Weights of a small GPT-style language model, trained from scratch on English Wikipedia: tied embeddings.
Each number is 200 + 30 x the weight over its row's rms, rounded and kept within 0 to 999. Layers, rows and columns count from 0. The size before them is the row's rms in percent of the matrix's.

# layer 6 MLP down, 128x512, rms 0.233, rows 43-127, columns 64-127
101,164,171,213,163,173,113,207,233,191,153,214,182,168,185,239,197,180,193,151,224,191,163,207,170,145,177,228,184,206,237,201,199,277,246,270,206,192,225,173,220,206,188,217,183,186,190,217,213,166,141,201,213,127,236,226,233,249,259,183,242,266,199,225,183
101,204,201,232,191,197,225,169,208,196,190,225,210,216,234,237,208,195,202,204,239,197,147,190,242,203,150,202,233,203,211,221,203,188,169,163,255,172,216,173,190,180,234,233,190,180,145,232,214,266,226,188,217,275,210,188,218,235,191,162,203,280,230,184,202
102,164,229,162,190,185,211,192,208,177,190,270,237,228,202,204,267,188,190,174,194,268,209,246,222,197,243,261,165,176,185,230,262,200,220,234,222,237,188,214,204,177,201,169,201,154,137,231,190,220,168,168,200,225,236,193,187,245,199,153,234,171,192,218,228
129,196,181,234,214,197,183,227,205,219,218,135,238,207,209,245,241,197,141,233,190,190,209,118,246,209,220,175,160,208,180,234,186,177,193,149,186,183,219,140,195,144,169,206,221,253,216,202,205,219,162,222,206,235,184,175,252,212,143,224,174,207,164,192,151
099,160,181,212,205,179,222,165,203,191,229,215,214,222,218,162,220,188,160,165,197,225,246,156,228,198,207,273,197,206,221,172,215,182,192,250,175,201,184,189,233,184,186,226,142,178,205,192,205,235,192,229,195,207,244,208,201,250,187,161,187,168,177,178,193
103,186,195,216,205,171,181,215,182,199,170,187,195,185,204,196,240,197,195,243,168,172,167,187,190,208,195,197,196,203,185,210,209,206,182,209,206,198,191,207,205,215,217,161,204,202,212,270,172,236,163,233,178,219,186,165,185,186,227,167,196,219,243,275,162
100,191,235,200,183,175,202,205,230,158,162,195,175,175,175,188,181,189,171,186,217,165,212,232,206,236,217,205,196,221,194,232,272,169,188,236,169,213,178,266,175,193,197,210,193,225,154,239,214,195,235,235,210,217,258,155,224,247,205,219,169,209,102,145,163
092,227,201,174,205,198,231,160,221,181,188,224,208,173,252,162,207,220,192,191,194,181,255,209,225,209,228,236,183,217,231,213,195,203,189,217,241,212,205,160,190,208,165,219,202,179,257,195,184,223,190,146,225,274,206,167,198,175,183,146,219,166,201,202,224
097,229,212,211,171,186,192,230,203,163,190,219,223,183,197,235,219,160,175,112,185,162,270,194,158,164,147,226,168,198,208,180,200,195,195,126,225,167,192,185,207,177,224,207,195,190,214,171,241,257,201,96,167,198,238,203,222,224,194,141,216,216,209,217,193
090,176,169,223,202,164,161,217,191,182,228,227,147,211,207,172,242,181,171,195,245,236,210,255,112,203,205,237,169,220,169,231,264,128,158,141,161,193,231,149,238,247,231,279,167,209,229,211,189,161,203,223,205,193,181,176,208,186,225,247,225,207,279,202,199
099,228,193,243,223,210,179,213,192,214,212,154,231,271,222,181,218,191,246,183,192,166,194,225,147,217,199,134,176,202,175,173,217,224,180,226,162,189,208,260,189,191,189,198,188,185,207,202,268,223,214,216,257,238,216,183,225,189,226,194,153,195,213,157,227
108,172,229,210,171,183,223,203,219,163,242,207,203,147,171,209,218,173,166,206,209,203,153,171,222,171,203,163,203,189,180,210,211,199,207,222,169,151,153,208,212,214,196,223,209,216,182,216,165,240,182,199,179,245,126,197,207,180,179,207,205,223,207,177,194
091,206,160,208,212,192,230,206,219,168,245,193,277,236,226,184,211,185,197,209,237,226,229,212,187,226,156,216,204,185,218,212,252,179,130,235,163,184,177,204,244,264,224,162,184,154,183,271,244,233,254,187,199,173,167,257,199,192,174,245,186,139,251,230,220
095,241,202,185,188,203,211,238,176,207,205,196,212,212,184,183,165,186,197,233,169,156,161,147,208,173,233,185,184,208,183,198,206,205,256,182,161,276,194,199,158,221,166,180,231,227,224,256,224,198,187,212,208,258,192,153,164,220,204,195,180,226,179,183,201
103,174,215,144,166,184,202,180,185,202,137,224,142,153,179,206,180,181,212,181,152,235,165,239,226,168,231,206,189,204,205,181,197,224,222,210,251,242,224,245,229,186,255,202,205,256,173,241,169,212,203,184,164,181,209,145,190,214,189,253,235,191,238,171,166
094,308,198,229,242,183,140,202,198,183,228,198,185,212,214,198,197,207,218,256,200,180,185,233,244,167,219,189,180,233,228,166,186,206,197,204,170,216,230,190,250,176,186,198,196,185,231,233,172,207,211,213,185,197,201,135,220,176,204,205,119,187,205,152,288
101,235,203,213,170,179,200,195,200,199,222,253,182,177,178,166,233,165,205,234,199,219,244,183,188,245,231,254,215,177,215,210,179,237,210,173,206,195,201,215,227,172,238,199,231,243,218,158,209,190,232,250,175,134,214,264,136,231,235,182,236,176,166,217,198
101,267,174,218,220,201,235,196,241,204,183,214,217,180,225,203,229,231,198,187,247,200,180,200,174,194,196,223,227,242,262,221,130,238,169,153,173,238,234,225,226,194,189,184,261,252,213,222,247,233,141,235,240,165,222,210,217,170,158,194,197,262,216,203,223
104,186,248,228,237,210,178,191,206,198,187,204,208,240,253,219,215,234,238,176,200,197,235,202,212,223,205,206,242,215,193,236,200,252,202,216,223,234,212,231,254,134,168,198,167,180,162,203,120,205,201,205,235,179,216,179,171,197,165,247,187,166,213,232,217
095,135,175,208,186,215,210,206,178,198,233,213,201,189,214,226,207,205,217,264,202,185,207,138,220,201,196,206,203,159,178,189,161,114,169,202,220,205,173,183,223,185,213,266,231,207,188,182,221,239,193,206,162,233,208,232,209,219,214,218,183,192,244,201,175
106,232,219,206,228,229,161,221,205,201,225,185,173,219,187,191,117,196,164,211,243,195,195,207,206,246,221,183,217,243,255,195,205,287,273,219,153,190,193,134,244,142,186,223,275,211,213,257,211,194,193,211,215,217,171,206,205,182,224,171,244,259,154,255,167
104,268,220,211,187,213,202,205,193,197,233,195,279,173,231,189,181,214,223,153,210,202,230,243,194,206,220,225,229,200,237,211,245,226,175,199,193,184,194,160,221,210,198,205,168,186,202,240,228,189,247,197,224,202,247,227,197,187,258,256,201,182,178,225,248
101,230,252,218,198,175,210,217,150,227,200,205,219,205,207,228,183,188,167,189,165,191,235,229,219,178,249,219,215,183,202,173,257,250,233,195,172,242,175,173,202,228,164,170,247,201,172,238,181,219,226,206,204,182,181,152,236,178,176,217,163,224,164,194,157
096,215,160,188,205,199,222,171,192,156,111,182,219,171,202,225,214,170,200,213,193,237,195,230,172,175,204,205,205,201,170,165,314,200,177,186,186,134,163,196,207,197,224,234,210,116,267,141,192,201,224,218,195,191,206,172,240,209,220,164,159,245,121,169,155
096,135,183,189,204,202,189,188,166,191,267,221,155,206,229,234,204,227,199,197,175,193,190,225,168,241,197,236,179,231,222,193,214,229,128,157,218,226,197,191,252,175,213,196,227,279,207,211,186,243,246,242,232,157,174,207,208,164,267,193,268,188,122,180,182
098,219,175,171,199,184,207,214,144,196,188,200,180,202,224,154,283,213,168,186,205,184,205,225,219,215,216,213,169,213,160,216,276,168,240,260,192,234,250,198,209,218,188,203,163,116,227,278,215,193,211,227,196,210,149,194,138,228,172,223,220,193,197,254,246
106,198,237,202,232,254,196,220,122,204,178,147,178,230,194,174,174,223,183,258,137,206,211,199,143,185,260,151,216,236,178,236,221,182,216,166,233,200,235,159,221,155,162,211,258,85,196,194,171,155,190,181,230,198,195,181,272,245,195,146,193,196,180,160,198
100,175,188,164,181,184,176,192,166,191,284,174,154,236,205,195,132,179,245,272,177,181,121,188,77,218,211,174,172,205,171,222,172,176,215,182,172,174,221,206,166,172,186,189,243,214,176,168,215,259,178,201,199,198,211,182,195,169,228,176,196,137,199,241,202
102,157,194,191,209,199,194,249,197,187,189,193,136,207,190,229,142,217,174,230,194,155,160,262,207,218,242,204,263,234,247,162,239,198,191,217,203,184,199,141,211,215,181,178,180,228,135,146,188,237,209,216,208,202,252,187,224,212,168,171,226,246,188,155,185
090,163,228,188,193,178,168,194,200,184,192,223,191,188,204,202,169,192,189,186,206,250,225,199,184,203,132,140,235,189,188,236,227,151,133,192,167,181,173,179,206,210,181,208,190,196,233,176,215,185,205,200,215,146,243,226,162,201,202,190,219,204,220,242,146
100,289,219,185,190,161,214,164,184,176,153,209,184,169,199,194,254,158,230,246,210,152,234,235,207,198,218,194,186,177,207,207,154,249,189,206,182,180,185,196,191,195,168,227,168,189,190,200,149,180,185,197,189,228,207,200,236,187,248,183,169,169,143,253,197
097,188,249,187,239,199,234,203,180,209,232,233,220,206,227,178,203,223,194,217,221,203,143,229,179,208,247,220,204,239,189,219,192,172,218,164,170,207,219,201,223,169,175,228,205,241,228,151,186,161,192,174,212,240,199,216,154,210,173,189,243,137,167,141,218
100,198,192,200,221,187,164,200,202,189,197,206,214,207,207,79,213,206,165,155,238,179,246,216,239,194,229,196,239,206,142,230,154,233,169,240,223,183,188,223,212,186,224,242,218,241,156,209,166,193,182,193,216,152,215,270,177,185,187,223,168,181,158,186,236
103,166,185,249,210,186,177,229,121,214,213,174,206,203,254,183,218,225,246,168,200,148,186,206,165,228,198,156,153,225,190,213,197,176,209,202,239,201,219,221,201,193,155,196,174,219,236,240,220,193,149,189,254,158,233,166,250,198,201,179,186,185,155,237,193
102,238,233,161,190,177,231,207,231,172,197,252,222,208,161,175,173,178,215,223,187,212,198,211,174,177,163,186,200,221,216,186,129,210,211,239,202,186,181,243,234,190,243,207,228,218,153,191,150,204,205,154,234,173,212,240,183,182,202,183,191,147,248,187,232
090,145,196,197,152,185,208,199,226,174,235,172,179,223,200,226,197,188,189,202,225,207,107,187,207,251,204,223,258,204,211,213,288,124,178,170,154,124,188,231,207,203,187,207,194,199,204,240,111,236,230,273,241,212,108,180,145,200,215,187,152,210,203,207,207
096,213,220,177,177,177,197,182,226,170,193,219,201,201,199,190,191,169,241,179,175,201,214,174,138,177,188,214,197,177,227,256,176,134,259,247,182,166,194,206,185,228,212,159,150,180,264,208,234,231,197,236,179,178,194,245,194,158,242,205,279,165,243,158,249
093,171,210,243,171,235,139,221,197,205,182,184,201,192,199,194,168,211,211,183,173,253,225,211,147,203,255,156,216,203,252,191,187,233,176,161,238,174,182,183,210,189,237,187,203,206,259,255,177,223,201,172,218,212,196,213,121,193,215,214,227,224,214,163,235
100,195,224,213,185,184,245,183,189,196,173,257,234,200,231,179,160,206,167,218,197,215,176,148,192,225,183,212,228,204,165,177,220,227,239,149,193,225,231,206,243,290,210,183,201,80,212,146,221,237,142,212,194,174,253,187,196,268,163,185,207,221,304,177,218
096,206,221,180,188,188,255,190,126,171,206,233,165,179,215,182,221,168,152,212,163,202,206,210,237,181,169,190,144,188,185,179,183,203,140,262,197,196,213,215,204,203,196,163,171,175,233,192,201,192,173,223,170,169,283,175,164,243,185,191,221,194,163,135,171
097,213,248,235,194,186,182,138,200,179,236,172,157,177,216,192,199,191,181,126,234,238,221,228,211,186,181,213,251,198,202,226,167,260,199,199,195,155,173,165,161,166,175,219,152,215,193,176,171,158,162,232,182,160,115,150,200,234,122,150,185,218,164,256,191
102,221,171,217,218,182,211,196,199,221,138,203,264,196,234,166,189,184,269,177,231,195,260,279,175,240,169,202,160,197,204,202,236,220,205,237,209,206,234,183,195,162,185,184,196,231,211,202,155,199,174,204,202,184,205,185,170,172,231,122,193,235,153,199,232
104,178,190,209,216,200,180,200,210,193,184,170,190,191,192,212,165,210,169,285,195,131,186,205,235,201,236,188,212,211,177,180,184,235,180,192,185,207,215,194,195,191,188,149,216,244,211,205,195,213,121,162,208,183,188,191,191,184,157,292,182,184,214,161,232
095,242,220,217,226,216,203,209,226,217,216,211,164,224,218,207,177,192,254,159,172,233,201,189,261,220,197,217,188,233,222,254,205,223,171,234,219,238,207,188,193,217,179,154,180,225,134,173,224,182,198,201,205,179,239,198,217,124,157,193,218,186,260,187,164
101,182,220,184,177,129,237,198,203,199,143,209,173,180,191,155,189,189,166,218,236,206,171,225,242,250,237,234,179,194,224,200,214,230,213,204,198,210,230,245,209,177,191,185,175,213,169,179,162,223,236,172,172,203,233,209,205,238,192,194,258,186,198,155,211
098,221,139,233,204,197,190,199,221,215,199,189,230,186,221,193,220,235,216,244,186,185,202,215,258,194,183,224,186,210,193,152,188,206,139,209,242,164,223,218,225,208,188,235,201,241,232,241,234,223,221,187,209,220,222,211,193,196,194,195,208,165,189,217,212
119,240,140,223,242,220,177,189,228,211,153,199,235,222,202,239,207,184,148,217,198,217,215,217,260,178,280,211,223,227,207,125,212,218,250,197,257,198,195,197,199,227,220,198,187,182,213,224,207,205,220,208,212,207,232,189,247,205,219,173,244,257,189,222,234
095,226,226,165,211,203,188,207,190,188,209,182,258,250,193,226,170,205,175,212,208,175,158,206,214,233,174,163,181,198,169,222,214,232,255,246,241,243,184,235,222,165,184,201,188,156,250,181,293,187,121,189,203,228,217,204,210,173,246,178,172,195,195,216,242
103,194,263,211,226,227,154,218,167,233,277,234,180,213,220,148,180,231,180,196,197,191,155,147,175,229,210,173,134,213,207,198,197,175,159,269,199,194,218,218,229,176,199,247,188,175,184,236,212,198,146,184,199,189,175,163,176,200,233,210,208,201,161,157,195
102,221,95,212,185,177,169,173,221,166,157,206,187,187,210,179,179,195,254,251,184,231,215,241,191,203,226,196,254,203,196,156,115,170,193,231,209,225,221,250,228,173,232,192,153,156,223,202,230,171,230,193,178,226,159,201,173,228,191,208,268,148,223,238,176
092,217,238,195,213,183,197,196,228,186,181,198,260,202,193,175,166,183,153,180,180,224,164,217,152,153,212,190,167,200,142,204,270,172,205,178,174,212,243,181,177,232,194,227,260,165,187,173,218,288,185,168,190,188,211,182,240,183,218,169,184,191,274,237,230
100,203,256,209,194,186,179,202,216,213,174,177,214,205,226,237,166,207,202,165,234,206,218,211,190,213,182,186,264,222,246,221,186,201,127,247,197,205,189,189,203,252,166,176,171,155,232,221,169,194,206,184,178,151,135,194,196,258,210,151,224,221,161,186,204
093,173,218,224,201,200,182,219,299,214,193,202,210,196,211,216,254,198,193,159,197,169,108,245,228,200,224,243,207,198,227,225,165,179,191,199,233,197,192,209,217,187,215,237,222,190,182,224,218,224,164,248,205,156,221,216,265,210,189,199,196,259,208,213,226
100,156,182,171,193,173,246,156,187,175,241,194,159,175,229,210,175,219,145,189,193,158,192,165,170,214,190,223,230,202,220,201,175,132,149,161,180,220,219,199,235,199,191,206,175,230,180,235,231,196,220,195,165,182,192,168,211,244,201,216,213,204,216,128,268
101,193,214,164,221,220,230,217,216,195,179,179,152,181,214,195,238,213,238,211,256,215,191,157,229,214,215,175,203,191,227,159,279,168,183,146,223,172,180,210,181,187,223,219,183,227,228,239,166,219,175,191,206,262,173,175,201,223,165,220,194,176,199,179,216
124,213,199,185,152,173,218,197,165,169,202,182,194,198,205,192,244,177,213,178,177,179,207,205,222,226,191,197,141,189,219,187,162,233,198,190,198,177,203,155,205,188,168,163,203,274,213,180,191,244,203,214,216,217,212,200,265,183,172,184,197,245,209,176,201
102,195,176,207,217,216,147,214,217,221,210,192,154,222,212,251,140,207,202,233,200,205,176,219,207,212,176,231,268,228,203,215,200,210,198,206,169,224,223,150,188,206,215,231,161,176,157,219,195,182,249,212,186,172,211,195,168,188,207,241,247,148,218,216,247
097,147,168,225,209,200,194,169,217,183,211,230,237,201,211,203,192,190,160,194,186,184,199,224,244,220,231,231,211,233,254,202,207,201,136,196,238,150,198,210,227,209,214,157,177,179,208,201,142,205,196,224,219,192,131,192,197,201,162,264,230,214,245,194,259
094,219,240,220,174,179,123,197,208,182,164,211,224,191,192,212,249,164,197,122,207,224,259,165,225,231,175,199,229,173,218,150,259,172,198,165,203,212,225,160,210,228,209,213,169,257,293,209,292,247,228,183,175,222,201,196,209,200,210,147,186,237,179,220,171
100,205,210,172,205,194,182,184,235,201,183,196,224,207,176,246,187,187,236,202,219,199,197,215,227,217,186,135,194,221,182,172,204,206,162,149,212,184,203,176,171,214,166,182,187,191,198,185,212,164,122,229,218,244,183,204,197,212,234,176,201,254,213,235,199
097,172,174,217,220,183,195,210,172,235,240,209,197,205,162,113,257,217,227,205,188,185,198,162,169,222,256,174,121,191,157,248,199,243,225,224,234,225,197,189,194,215,176,172,197,199,258,177,254,264,169,242,206,215,228,184,231,234,177,251,222,174,160,215,171
097,133,245,207,197,165,201,227,189,195,148,171,185,212,223,155,188,194,214,296,187,225,215,158,235,185,199,162,219,181,163,183,205,152,184,150,206,173,209,250,225,157,193,196,185,229,174,192,181,233,261,169,181,238,211,233,191,245,172,189,153,219,216,229,203
103,220,231,209,182,188,225,222,191,189,216,179,216,226,207,235,235,192,210,166,218,199,223,258,228,197,168,190,171,207,179,174,198,181,246,136,179,201,200,162,205,221,169,219,242,296,181,207,219,297,161,200,207,191,200,180,210,175,216,226,148,239,182,233,241
095,212,235,154,183,182,210,199,166,207,168,209,242,189,167,154,237,194,164,200,172,165,213,159,175,208,277,213,170,164,181,255,193,198,246,196,203,192,230,194,183,199,198,235,223,231,234,199,154,169,161,195,166,197,161,191,221,229,219,202,188,221,177,243,166
111,240,215,207,152,144,241,170,195,170,187,237,236,170,183,171,222,168,187,249,236,228,167,218,234,228,198,258,178,206,201,162,165,152,146,232,249,169,211,189,233,216,192,255,182,200,256,221,244,242,138,199,171,212,253,218,241,229,215,190,244,205,233,181,258
105,209,187,235,228,225,229,242,290,153,228,212,199,232,206,193,208,199,239,195,199,215,195,188,214,173,134,214,185,204,185,168,250,197,137,189,243,234,207,204,199,177,219,249,251,192,183,164,172,250,210,235,191,142,240,226,172,238,132,203,223,226,140,192,224
105,179,184,199,223,180,185,183,155,200,234,155,231,188,194,201,139,188,221,241,168,178,183,229,262,229,188,177,159,181,195,169,203,200,155,147,191,194,191,226,192,214,150,200,200,154,189,225,189,225,236,202,217,215,163,246,127,181,190,239,147,192,218,179,200
103,160,209,176,191,174,187,193,188,176,172,158,153,155,216,222,184,211,119,226,200,140,196,186,209,215,212,172,202,211,238,208,282,232,182,195,186,185,168,164,226,198,211,218,192,249,238,230,162,241,188,214,208,200,190,164,178,182,222,146,239,193,171,167,153
096,210,177,216,217,200,198,241,157,216,183,189,266,218,236,250,243,238,155,208,157,204,201,199,221,186,197,200,228,201,204,154,200,178,196,223,213,222,213,212,217,209,188,233,165,153,210,253,197,206,196,226,198,173,168,170,196,122,211,186,194,202,219,197,218
100,215,198,229,228,227,169,171,172,210,196,192,236,226,221,260,157,197,150,196,237,188,195,190,224,192,175,196,164,248,215,157,199,202,165,210,206,184,243,170,221,201,201,227,189,197,171,175,214,221,154,193,228,207,219,193,154,206,171,160,212,193,150,153,215
091,183,219,215,251,214,167,207,232,199,194,189,197,252,213,209,186,169,196,235,184,206,234,268,212,187,192,202,241,231,201,145,273,184,209,197,141,182,224,190,228,169,183,197,205,255,242,215,124,235,195,179,218,168,168,192,210,172,211,168,185,235,237,218,219
105,209,240,203,191,210,210,196,195,222,130,158,164,217,203,259,172,200,183,201,204,163,185,179,281,207,215,198,229,200,216,179,232,172,218,219,166,240,184,208,205,215,156,170,238,162,204,219,189,237,194,222,222,201,154,240,201,199,195,202,197,234,176,242,198
098,223,162,259,256,228,166,258,180,211,218,192,232,250,232,191,216,203,199,191,217,217,228,171,191,220,203,193,198,215,170,229,194,193,210,190,192,218,190,215,196,224,196,162,238,253,226,180,241,184,224,259,209,195,181,190,201,171,151,252,194,177,203,167,213
102,249,185,202,176,160,156,168,246,160,199,222,248,191,153,201,155,170,209,204,220,239,188,177,167,138,164,242,205,158,198,203,235,178,196,192,232,157,168,163,205,209,248,189,175,213,244,227,198,247,219,142,169,222,245,203,224,201,259,171,244,198,253,245,219
095,223,223,191,197,211,258,214,200,199,254,164,166,200,198,196,161,202,248,149,198,184,168,189,185,228,190,212,204,179,157,192,229,249,243,171,192,230,191,206,187,162,175,138,225,208,210,214,234,174,191,187,199,165,198,220,225,149,188,225,275,223,170,227,147
098,231,177,221,216,202,206,186,251,211,215,225,268,222,226,222,248,203,155,168,219,186,149,146,225,211,213,244,142,206,245,222,192,208,185,168,190,151,195,137,217,229,192,235,236,204,203,185,189,211,227,216,209,189,188,206,228,191,242,241,245,194,230,200,189
093,250,224,163,181,194,199,188,202,215,166,212,198,182,189,211,253,195,287,171,214,178,176,247,189,231,211,244,207,160,208,238,159,234,228,216,203,187,202,188,162,216,155,160,195,269,200,184,192,206,203,201,226,249,198,166,211,198,146,249,190,280,125,166,211
099,145,138,251,189,179,189,167,257,201,179,209,163,186,201,190,178,210,214,231,180,186,186,242,184,210,216,220,231,248,211,157,144,181,213,181,212,266,222,195,177,235,131,188,195,201,179,181,224,212,206,198,252,215,226,249,190,217,197,196,199,225,210,150,219
097,207,197,202,198,225,206,202,197,192,244,208,195,202,196,213,226,199,221,190,171,165,143,163,207,231,172,211,167,215,178,210,259,164,180,186,228,175,211,192,195,226,161,124,265,229,194,217,210,267,179,238,217,212,188,189,229,197,169,229,199,205,168,189,164
099,141,225,212,208,198,206,151,194,163,181,226,207,207,231,249,173,203,204,161,205,256,207,263,215,205,182,258,158,184,211,158,179,190,208,196,216,229,224,183,230,193,239,228,184,219,154,249,219,241,205,208,201,204,163,204,214,231,210,240,203,215,229,123,201
099,190,217,201,227,212,248,177,205,231,215,206,210,205,201,213,172,224,201,201,221,213,199,166,268,199,222,194,204,156,177,228,196,254,220,185,177,183,196,249,236,209,167,292,204,162,165,207,264,188,188,214,166,212,221,187,178,249,166,224,218,198,201,136,191
097,220,173,224,205,216,198,205,198,200,195,131,187,219,186,225,196,197,214,187,158,180,196,226,225,178,143,151,151,192,231,282,197,202,192,162,162,176,240,161,187,202,186,164,221,207,155,175,89,236,192,191,178,170,219,171,220,180,220,252,147,172,162,183,162
102,243,180,198,202,222,239,181,230,203,184,217,225,224,211,196,164,216,182,176,195,206,187,190,186,208,188,237,156,198,196,232,161,177,206,184,200,200,179,169,201,180,253,176,195,224,168,220,243,268,147,176,242,260,200,196,242,204,256,199,193,233,185,183,191
096,125,189,182,190,181,178,180,169,198,195,165,237,187,191,172,194,203,239,226,185,219,245,207,170,191,250,173,211,210,233,202,252,230,222,171,194,194,174,183,215,169,239,197,244,124,197,234,134,174,203,189,216,204,173,197,158,179,204,243,237,170,206,231,222
094,268,242,208,177,189,222,174,193,228,192,168,158,193,231,233,200,216,167,189,206,185,201,190,136,224,205,172,248,243,258,273,244,198,146,205,190,210,255,240,242,226,166,203,219,162,199,142,220,166,152,192,224,222,198,264,193,215,187,201,193,261,189,211,159